From a checkpoint of a small transformer trained on Wikipedia.
Size: width 128, 4 heads of 32 (1 for keys and values), MLP 448 quick GELU, vocabulary 8192, 2.45M parameters.
Training: a variant of Adam for these matrices, 159M tokens, 4838 steps.
Each number is 200 + 20 x the weight over its row's rms, rounded and kept within 0 to 999. Layers, rows and columns count from 0. The size before them is the row's rms in percent of the matrix's.

# layer 3 MLP down (transposed), 448x128, rms 0.175, rows 393-447, columns 0-31
093,194,174,212,179,187,192,231,193,200,202,217,184,182,200,188,198,171,194,197,177,202,199,198,228,214,236,223,167,182,211,228,197
105,213,207,226,187,207,176,183,212,175,194,188,187,206,236,171,218,203,224,187,196,204,216,191,176,183,182,211,228,223,214,203,251
088,211,181,186,183,201,203,224,193,191,189,195,194,196,204,193,213,197,215,223,177,211,173,191,161,214,206,171,220,204,211,194,210
108,218,164,229,230,209,207,180,203,193,186,228,205,194,206,220,217,211,229,211,185,229,189,188,211,171,188,207,214,206,205,207,178
093,198,192,211,167,224,233,207,196,198,204,212,236,199,247,191,202,234,192,175,195,213,199,195,188,173,182,232,207,198,196,174,209
099,214,203,177,183,176,222,191,211,172,208,219,271,197,159,214,207,189,159,212,215,199,151,230,230,191,195,208,199,188,174,203,182
081,196,212,215,212,201,206,186,188,181,162,171,204,210,175,203,171,194,181,177,205,212,215,172,207,176,200,232,198,199,199,172,238
114,206,189,181,183,224,208,184,185,194,187,212,221,229,188,200,171,212,219,179,212,188,206,205,246,227,212,216,165,220,204,180,222
087,198,173,204,237,197,199,194,203,217,226,213,178,205,188,162,187,199,220,179,199,195,226,196,193,199,172,227,176,215,228,188,204
077,190,203,184,215,163,202,224,195,193,228,190,170,193,200,164,178,222,261,219,211,196,209,215,218,208,227,192,194,194,192,218,180
102,228,213,195,204,223,201,209,200,229,177,200,223,181,209,212,232,196,217,179,195,222,207,191,162,177,218,198,225,216,191,187,227
104,220,225,200,210,197,204,175,219,227,194,210,220,208,181,220,216,191,167,210,182,196,195,214,238,207,202,206,204,177,194,223,216
127,219,189,197,223,200,228,225,203,209,206,233,176,237,171,190,185,220,234,187,232,181,202,207,206,166,184,204,216,219,225,214,156
121,169,187,232,203,165,155,220,200,218,215,197,177,203,240,187,235,174,217,193,213,213,184,217,231,189,201,185,178,227,208,207,176
100,209,193,192,214,187,174,202,189,212,208,210,184,208,173,206,174,190,211,176,211,172,205,199,158,230,195,228,202,238,204,183,217
122,196,185,194,212,207,174,218,169,219,219,185,206,157,214,246,199,194,219,199,191,181,236,213,188,227,199,175,159,194,218,205,181
111,211,159,213,194,218,191,225,196,174,208,221,169,192,203,161,188,224,236,213,236,220,203,213,197,224,207,194,174,225,181,202,175
083,177,205,166,201,177,226,193,212,180,224,203,189,217,211,210,213,164,158,223,170,180,206,238,200,200,206,167,212,230,186,213,225
093,238,213,212,176,203,222,181,213,191,177,171,206,207,235,208,190,232,172,170,197,194,186,182,163,191,182,225,192,174,195,175,198
091,177,213,174,178,207,220,203,238,168,207,193,170,161,199,191,190,181,166,197,204,222,186,200,173,185,200,196,170,214,234,192,206
095,190,186,173,215,212,257,208,188,190,248,197,191,178,235,213,231,181,178,227,222,203,186,216,172,198,203,228,206,212,217,202,190
080,212,213,192,182,161,200,179,196,192,145,171,219,222,177,158,214,172,195,174,216,211,196,236,189,206,249,192,192,194,189,182,231
103,239,200,206,207,203,177,219,189,212,215,226,197,198,231,183,188,167,207,211,220,198,192,179,197,218,160,244,232,193,169,186,226
102,207,242,195,193,215,183,184,198,212,208,168,227,204,207,202,186,194,199,186,191,192,237,199,194,162,205,201,241,200,221,241,174
111,206,195,183,225,216,228,198,181,200,201,197,208,192,207,228,214,229,199,236,212,176,162,199,210,197,214,205,234,211,175,207,225
098,210,201,213,181,201,239,193,200,185,169,210,242,210,216,228,199,200,196,185,215,241,164,206,203,183,185,214,225,199,195,194,207
078,222,189,204,216,191,245,199,175,193,181,214,214,184,193,200,181,166,218,132,202,182,227,167,219,193,194,222,227,221,216,193,222
136,201,208,191,166,219,218,175,182,210,222,172,229,191,193,223,225,172,184,186,210,209,204,181,196,209,195,176,178,212,205,228,172
109,209,200,197,188,184,210,194,156,185,209,159,193,170,196,194,182,198,222,171,192,223,213,198,200,171,195,201,209,170,208,188,198
089,218,189,206,181,214,197,176,198,187,156,233,215,183,184,182,175,217,185,198,204,193,188,178,214,212,199,181,198,203,183,176,201
128,204,195,156,215,184,271,218,215,178,184,180,206,229,186,200,211,179,212,213,242,215,200,185,207,191,194,165,166,194,184,196,210
106,207,211,162,251,210,173,187,205,207,192,206,201,215,214,194,212,190,191,179,198,221,187,198,197,171,191,209,205,185,220,213,208
088,190,184,205,213,201,167,194,197,179,213,225,162,237,164,182,210,202,265,212,219,193,202,171,233,192,233,195,180,171,192,212,179
089,189,214,184,216,215,216,218,194,211,181,158,206,203,186,215,182,192,190,217,198,216,206,202,172,158,199,204,177,224,212,196,170
091,193,186,219,223,197,197,256,201,209,193,222,187,194,205,190,184,211,240,193,225,177,223,184,185,196,247,186,184,199,175,175,153
116,219,179,192,211,216,194,212,207,210,221,183,187,189,184,183,193,240,244,223,218,207,203,200,201,217,207,211,198,186,155,210,199
094,183,223,197,190,231,215,196,207,171,171,172,212,226,189,207,216,175,169,197,225,213,228,197,199,218,189,207,186,228,196,207,236
123,209,185,166,206,184,226,249,222,192,187,182,210,213,233,182,209,196,240,213,202,192,210,202,189,155,183,177,195,174,151,168,226
094,189,199,176,206,221,193,163,195,180,232,144,199,194,210,216,184,191,155,212,176,238,212,206,187,189,163,212,239,202,169,226,192
092,188,211,177,217,210,199,232,190,236,227,199,197,200,197,235,170,188,218,202,176,211,203,204,170,189,222,234,221,207,223,195,212
085,181,208,249,205,192,188,181,215,201,167,205,197,210,154,220,192,182,183,248,189,199,170,191,221,175,176,187,193,206,196,216,195
103,194,229,196,180,221,204,182,196,199,189,171,197,211,210,217,186,213,222,205,180,205,195,201,197,196,183,197,239,183,205,194,199
065,189,229,197,186,202,185,204,194,189,210,210,206,217,206,201,207,191,156,202,198,189,209,208,196,225,190,163,196,242,214,215,222
103,178,202,185,204,239,203,240,179,207,239,214,217,224,209,187,251,183,196,192,208,219,177,227,203,208,202,182,166,228,186,193,197
108,226,210,217,205,217,177,226,188,220,199,219,214,177,239,189,194,191,200,199,162,214,221,189,214,206,165,138,195,222,196,178,183
135,195,216,205,190,184,202,182,195,221,211,211,246,190,196,207,202,233,223,203,201,186,175,220,254,231,190,202,187,155,210,186,175
110,215,221,165,202,212,223,211,195,204,173,220,227,234,214,200,215,197,157,163,192,191,187,187,195,169,192,214,219,218,185,208,204
093,208,196,193,225,184,188,195,212,172,152,203,230,212,236,199,255,206,210,201,207,193,177,180,227,216,182,233,196,185,194,195,206
100,198,194,206,212,216,193,187,229,180,213,233,187,184,178,216,175,211,166,199,192,187,183,200,216,182,222,160,189,209,199,217,230
087,186,199,209,179,208,171,198,165,194,212,160,206,205,208,236,201,219,215,177,173,227,186,184,195,161,209,198,194,225,182,196,228
087,198,192,179,206,199,200,203,196,205,202,189,230,168,207,204,157,181,191,204,234,200,196,219,169,202,181,209,170,200,237,189,225
090,211,201,215,212,178,178,183,240,169,195,236,197,219,190,194,167,188,212,212,193,205,150,214,226,211,174,207,206,197,200,219,185
095,196,201,139,185,181,201,163,220,177,194,175,199,225,195,242,217,183,170,205,203,181,242,166,188,210,185,215,175,231,201,191,191
089,193,191,223,186,184,206,209,194,202,214,180,194,241,203,259,203,191,207,214,166,148,226,218,227,206,182,245,182,199,221,220,209
096,211,171,216,176,194,201,210,197,210,206,214,181,232,183,188,205,160,222,183,199,182,198,187,198,219,201,245,194,209,190,204,191
# layer 3 MLP up, 448x128, rms 0.181, rows 394-447, columns 0-31
114,213,210,168,207,194,225,196,226,210,223,190,184,240,217,168,209,236,211,232,195,213,203,210,188,196,202,199,190,182,196,183,206
093,219,217,182,192,215,196,185,189,195,220,193,213,229,227,214,216,224,210,207,242,204,233,223,227,179,188,212,187,187,185,228,204
105,209,210,209,228,211,217,205,185,198,194,209,218,206,212,175,174,210,219,193,174,193,209,200,238,222,169,195,182,203,195,196,196
100,186,211,187,186,182,187,226,203,189,175,177,147,205,215,184,172,210,222,204,183,150,221,200,197,227,193,127,199,192,222,222,209
110,219,230,207,231,164,239,196,221,179,201,160,207,237,228,183,162,219,213,201,197,211,181,214,202,194,230,192,159,206,204,207,199
086,189,186,187,169,190,219,206,184,175,196,201,193,202,214,209,214,197,212,244,217,205,207,196,224,230,208,204,193,201,228,171,195
115,181,215,174,215,189,188,193,222,196,190,207,172,215,199,185,181,221,218,223,195,208,179,236,219,176,176,171,214,193,177,181,188
086,201,239,211,199,181,198,194,190,175,208,155,193,242,224,188,211,184,212,213,208,206,170,222,204,205,202,181,216,193,169,189,180
079,179,219,179,216,190,208,215,189,197,180,178,153,231,192,183,205,251,200,223,181,196,167,197,197,217,180,186,193,185,231,210,198
100,189,195,192,219,191,226,201,205,229,187,212,155,203,210,193,163,185,214,197,203,162,218,173,197,176,189,232,192,187,204,208,211
110,195,216,182,194,172,208,207,238,192,222,159,210,245,225,202,196,213,193,225,210,213,195,200,200,199,170,225,194,174,161,193,183
114,209,194,200,206,189,222,187,177,169,196,204,206,184,212,202,139,198,205,230,199,179,235,158,225,217,171,173,184,179,204,188,191
106,187,172,197,227,207,234,200,182,181,242,209,161,207,201,171,201,204,198,240,196,172,183,204,211,214,195,190,176,175,236,207,203
100,199,201,178,223,213,169,262,185,184,193,214,162,173,186,212,178,199,211,161,222,169,201,149,219,207,212,186,190,219,225,194,192
118,192,207,197,190,208,190,212,196,168,251,263,168,187,190,230,173,203,223,228,257,171,224,169,212,223,201,211,192,188,198,201,196
105,169,222,199,223,206,199,205,178,183,210,202,145,223,200,167,188,216,203,222,205,199,226,186,185,186,200,189,167,184,181,205,183
104,211,202,182,195,164,220,206,215,192,199,215,149,174,201,208,195,196,209,216,209,178,215,148,223,184,173,204,174,213,198,221,192
105,162,189,233,232,186,224,210,219,176,231,213,140,195,227,207,163,187,214,239,201,177,229,185,216,210,209,211,197,201,236,208,201
096,209,220,160,214,175,165,196,190,200,180,214,209,243,216,231,229,228,219,189,215,176,186,202,198,206,202,202,189,208,160,235,206
098,168,190,200,198,197,236,229,206,197,217,202,219,225,229,201,194,193,211,186,221,202,178,234,185,223,216,160,193,191,170,221,189
092,199,201,220,206,201,214,208,224,168,239,203,198,164,239,213,162,206,199,199,204,185,234,151,220,228,210,212,178,206,208,247,186
111,179,212,218,237,224,194,201,163,170,207,229,195,201,192,208,198,224,207,206,215,166,198,205,219,189,208,204,222,201,209,210,202
106,208,193,174,203,209,180,214,203,150,198,221,158,227,164,190,212,239,208,242,219,196,214,191,194,198,225,197,185,187,184,193,221
110,183,217,214,211,218,170,199,200,185,198,194,170,191,228,198,193,216,198,194,215,193,229,194,265,186,203,194,135,184,183,205,184
098,188,205,215,200,166,161,210,169,174,220,188,156,206,234,207,204,205,230,224,195,177,230,199,200,194,186,195,185,179,229,212,190
086,203,206,227,188,222,167,227,212,142,208,188,195,207,204,182,232,219,199,251,188,195,163,209,217,225,196,189,189,186,177,208,208
114,171,195,213,228,200,177,218,222,209,203,230,170,247,202,179,212,207,201,207,213,152,182,166,196,219,199,159,166,160,203,208,205
112,208,196,178,232,193,185,219,170,181,205,160,190,184,201,168,166,224,210,200,221,171,208,201,217,229,197,202,187,215,230,169,201
095,198,199,208,202,152,187,242,190,208,196,149,189,212,206,183,159,186,199,239,209,200,206,220,212,229,192,209,180,142,209,187,167
115,195,195,189,201,209,227,232,216,205,198,183,179,227,198,179,187,249,213,222,234,181,177,164,207,191,223,178,203,188,179,204,209
108,204,186,187,217,190,166,231,162,201,209,178,163,203,184,225,186,219,213,189,194,168,230,174,223,201,227,221,211,202,239,181,195
095,183,167,203,191,169,207,250,219,190,235,209,161,228,181,166,231,214,205,216,202,180,176,160,229,167,243,206,176,178,172,242,200
091,195,193,217,214,194,209,209,232,205,218,200,215,210,203,213,195,233,211,183,236,199,179,189,192,177,237,176,205,172,191,233,198
082,183,212,187,212,185,221,254,207,227,191,176,201,224,198,216,217,217,214,200,207,184,161,201,208,194,196,223,194,160,201,198,167
093,209,173,190,206,217,234,207,182,180,200,172,188,197,212,180,226,234,210,215,213,206,200,183,191,226,226,193,187,197,188,158,168
085,202,155,185,229,194,198,210,203,214,200,183,211,217,175,208,187,202,242,194,208,207,189,208,202,202,210,186,189,210,218,153,178
120,207,183,225,204,206,227,197,223,196,196,217,172,224,185,202,213,235,211,209,193,211,197,225,234,239,203,171,178,209,182,220,191
105,176,170,172,209,225,191,229,192,182,201,206,162,212,224,188,188,266,209,227,192,184,184,207,191,212,226,181,189,223,231,202,218
102,215,225,202,231,198,211,200,189,195,211,171,199,202,195,198,193,196,205,171,183,195,193,221,195,206,199,190,191,158,212,210,197
087,218,230,207,201,182,210,207,173,155,196,196,190,190,198,188,220,223,232,215,220,207,171,169,246,193,208,228,208,134,182,168,188
102,197,174,203,206,168,206,198,226,210,242,205,189,259,201,207,216,182,210,206,223,189,202,232,215,178,178,196,200,161,201,180,211
076,180,198,181,211,204,171,184,192,181,219,210,181,218,242,201,169,201,203,185,193,190,221,215,227,207,208,149,199,206,225,195,197
097,200,233,221,199,201,183,185,205,168,220,214,160,200,186,181,189,218,217,202,192,196,218,181,197,219,220,193,220,167,202,206,164
106,174,194,177,233,221,220,204,216,185,198,193,157,234,175,204,199,202,203,185,196,185,181,197,189,194,206,201,191,208,193,229,183
121,199,182,190,183,207,203,230,198,212,214,200,165,206,190,192,204,205,216,200,244,211,205,169,201,217,178,159,178,205,212,234,205
106,227,199,188,206,201,253,217,220,193,236,186,190,232,252,184,192,243,212,193,218,177,185,221,200,215,238,204,196,195,198,203,202
100,187,228,164,220,203,159,230,235,192,190,177,188,205,199,172,189,220,214,225,225,222,199,189,211,196,227,203,167,189,182,228,191
105,187,222,194,195,204,236,205,189,214,203,148,193,196,180,207,249,192,230,208,230,200,184,221,199,202,180,217,185,191,200,208,209
092,182,178,203,200,196,185,235,173,201,220,218,158,209,203,194,210,213,203,236,233,172,207,235,173,233,200,179,215,159,221,184,219
097,150,198,212,206,172,190,212,195,183,233,194,175,226,209,183,176,230,201,214,184,191,229,173,227,175,210,203,189,190,165,203,192
096,212,201,214,209,210,219,193,171,206,189,155,213,186,213,203,221,183,214,183,226,209,254,201,197,192,167,193,167,213,208,191,171
096,234,184,182,208,171,185,211,200,225,212,173,201,206,216,196,192,197,216,195,180,204,200,205,217,233,206,182,176,206,210,180,185
093,190,224,183,209,165,193,200,238,166,208,177,207,204,188,173,175,191,202,210,221,215,205,197,173,216,216,216,205,201,193,209,193
096,212,211,187,247,201,224,200,201,222,212,177,210,178,202,239,194,194,208,184,216,174,186,212,210,223,204,150,159,176,242,197,188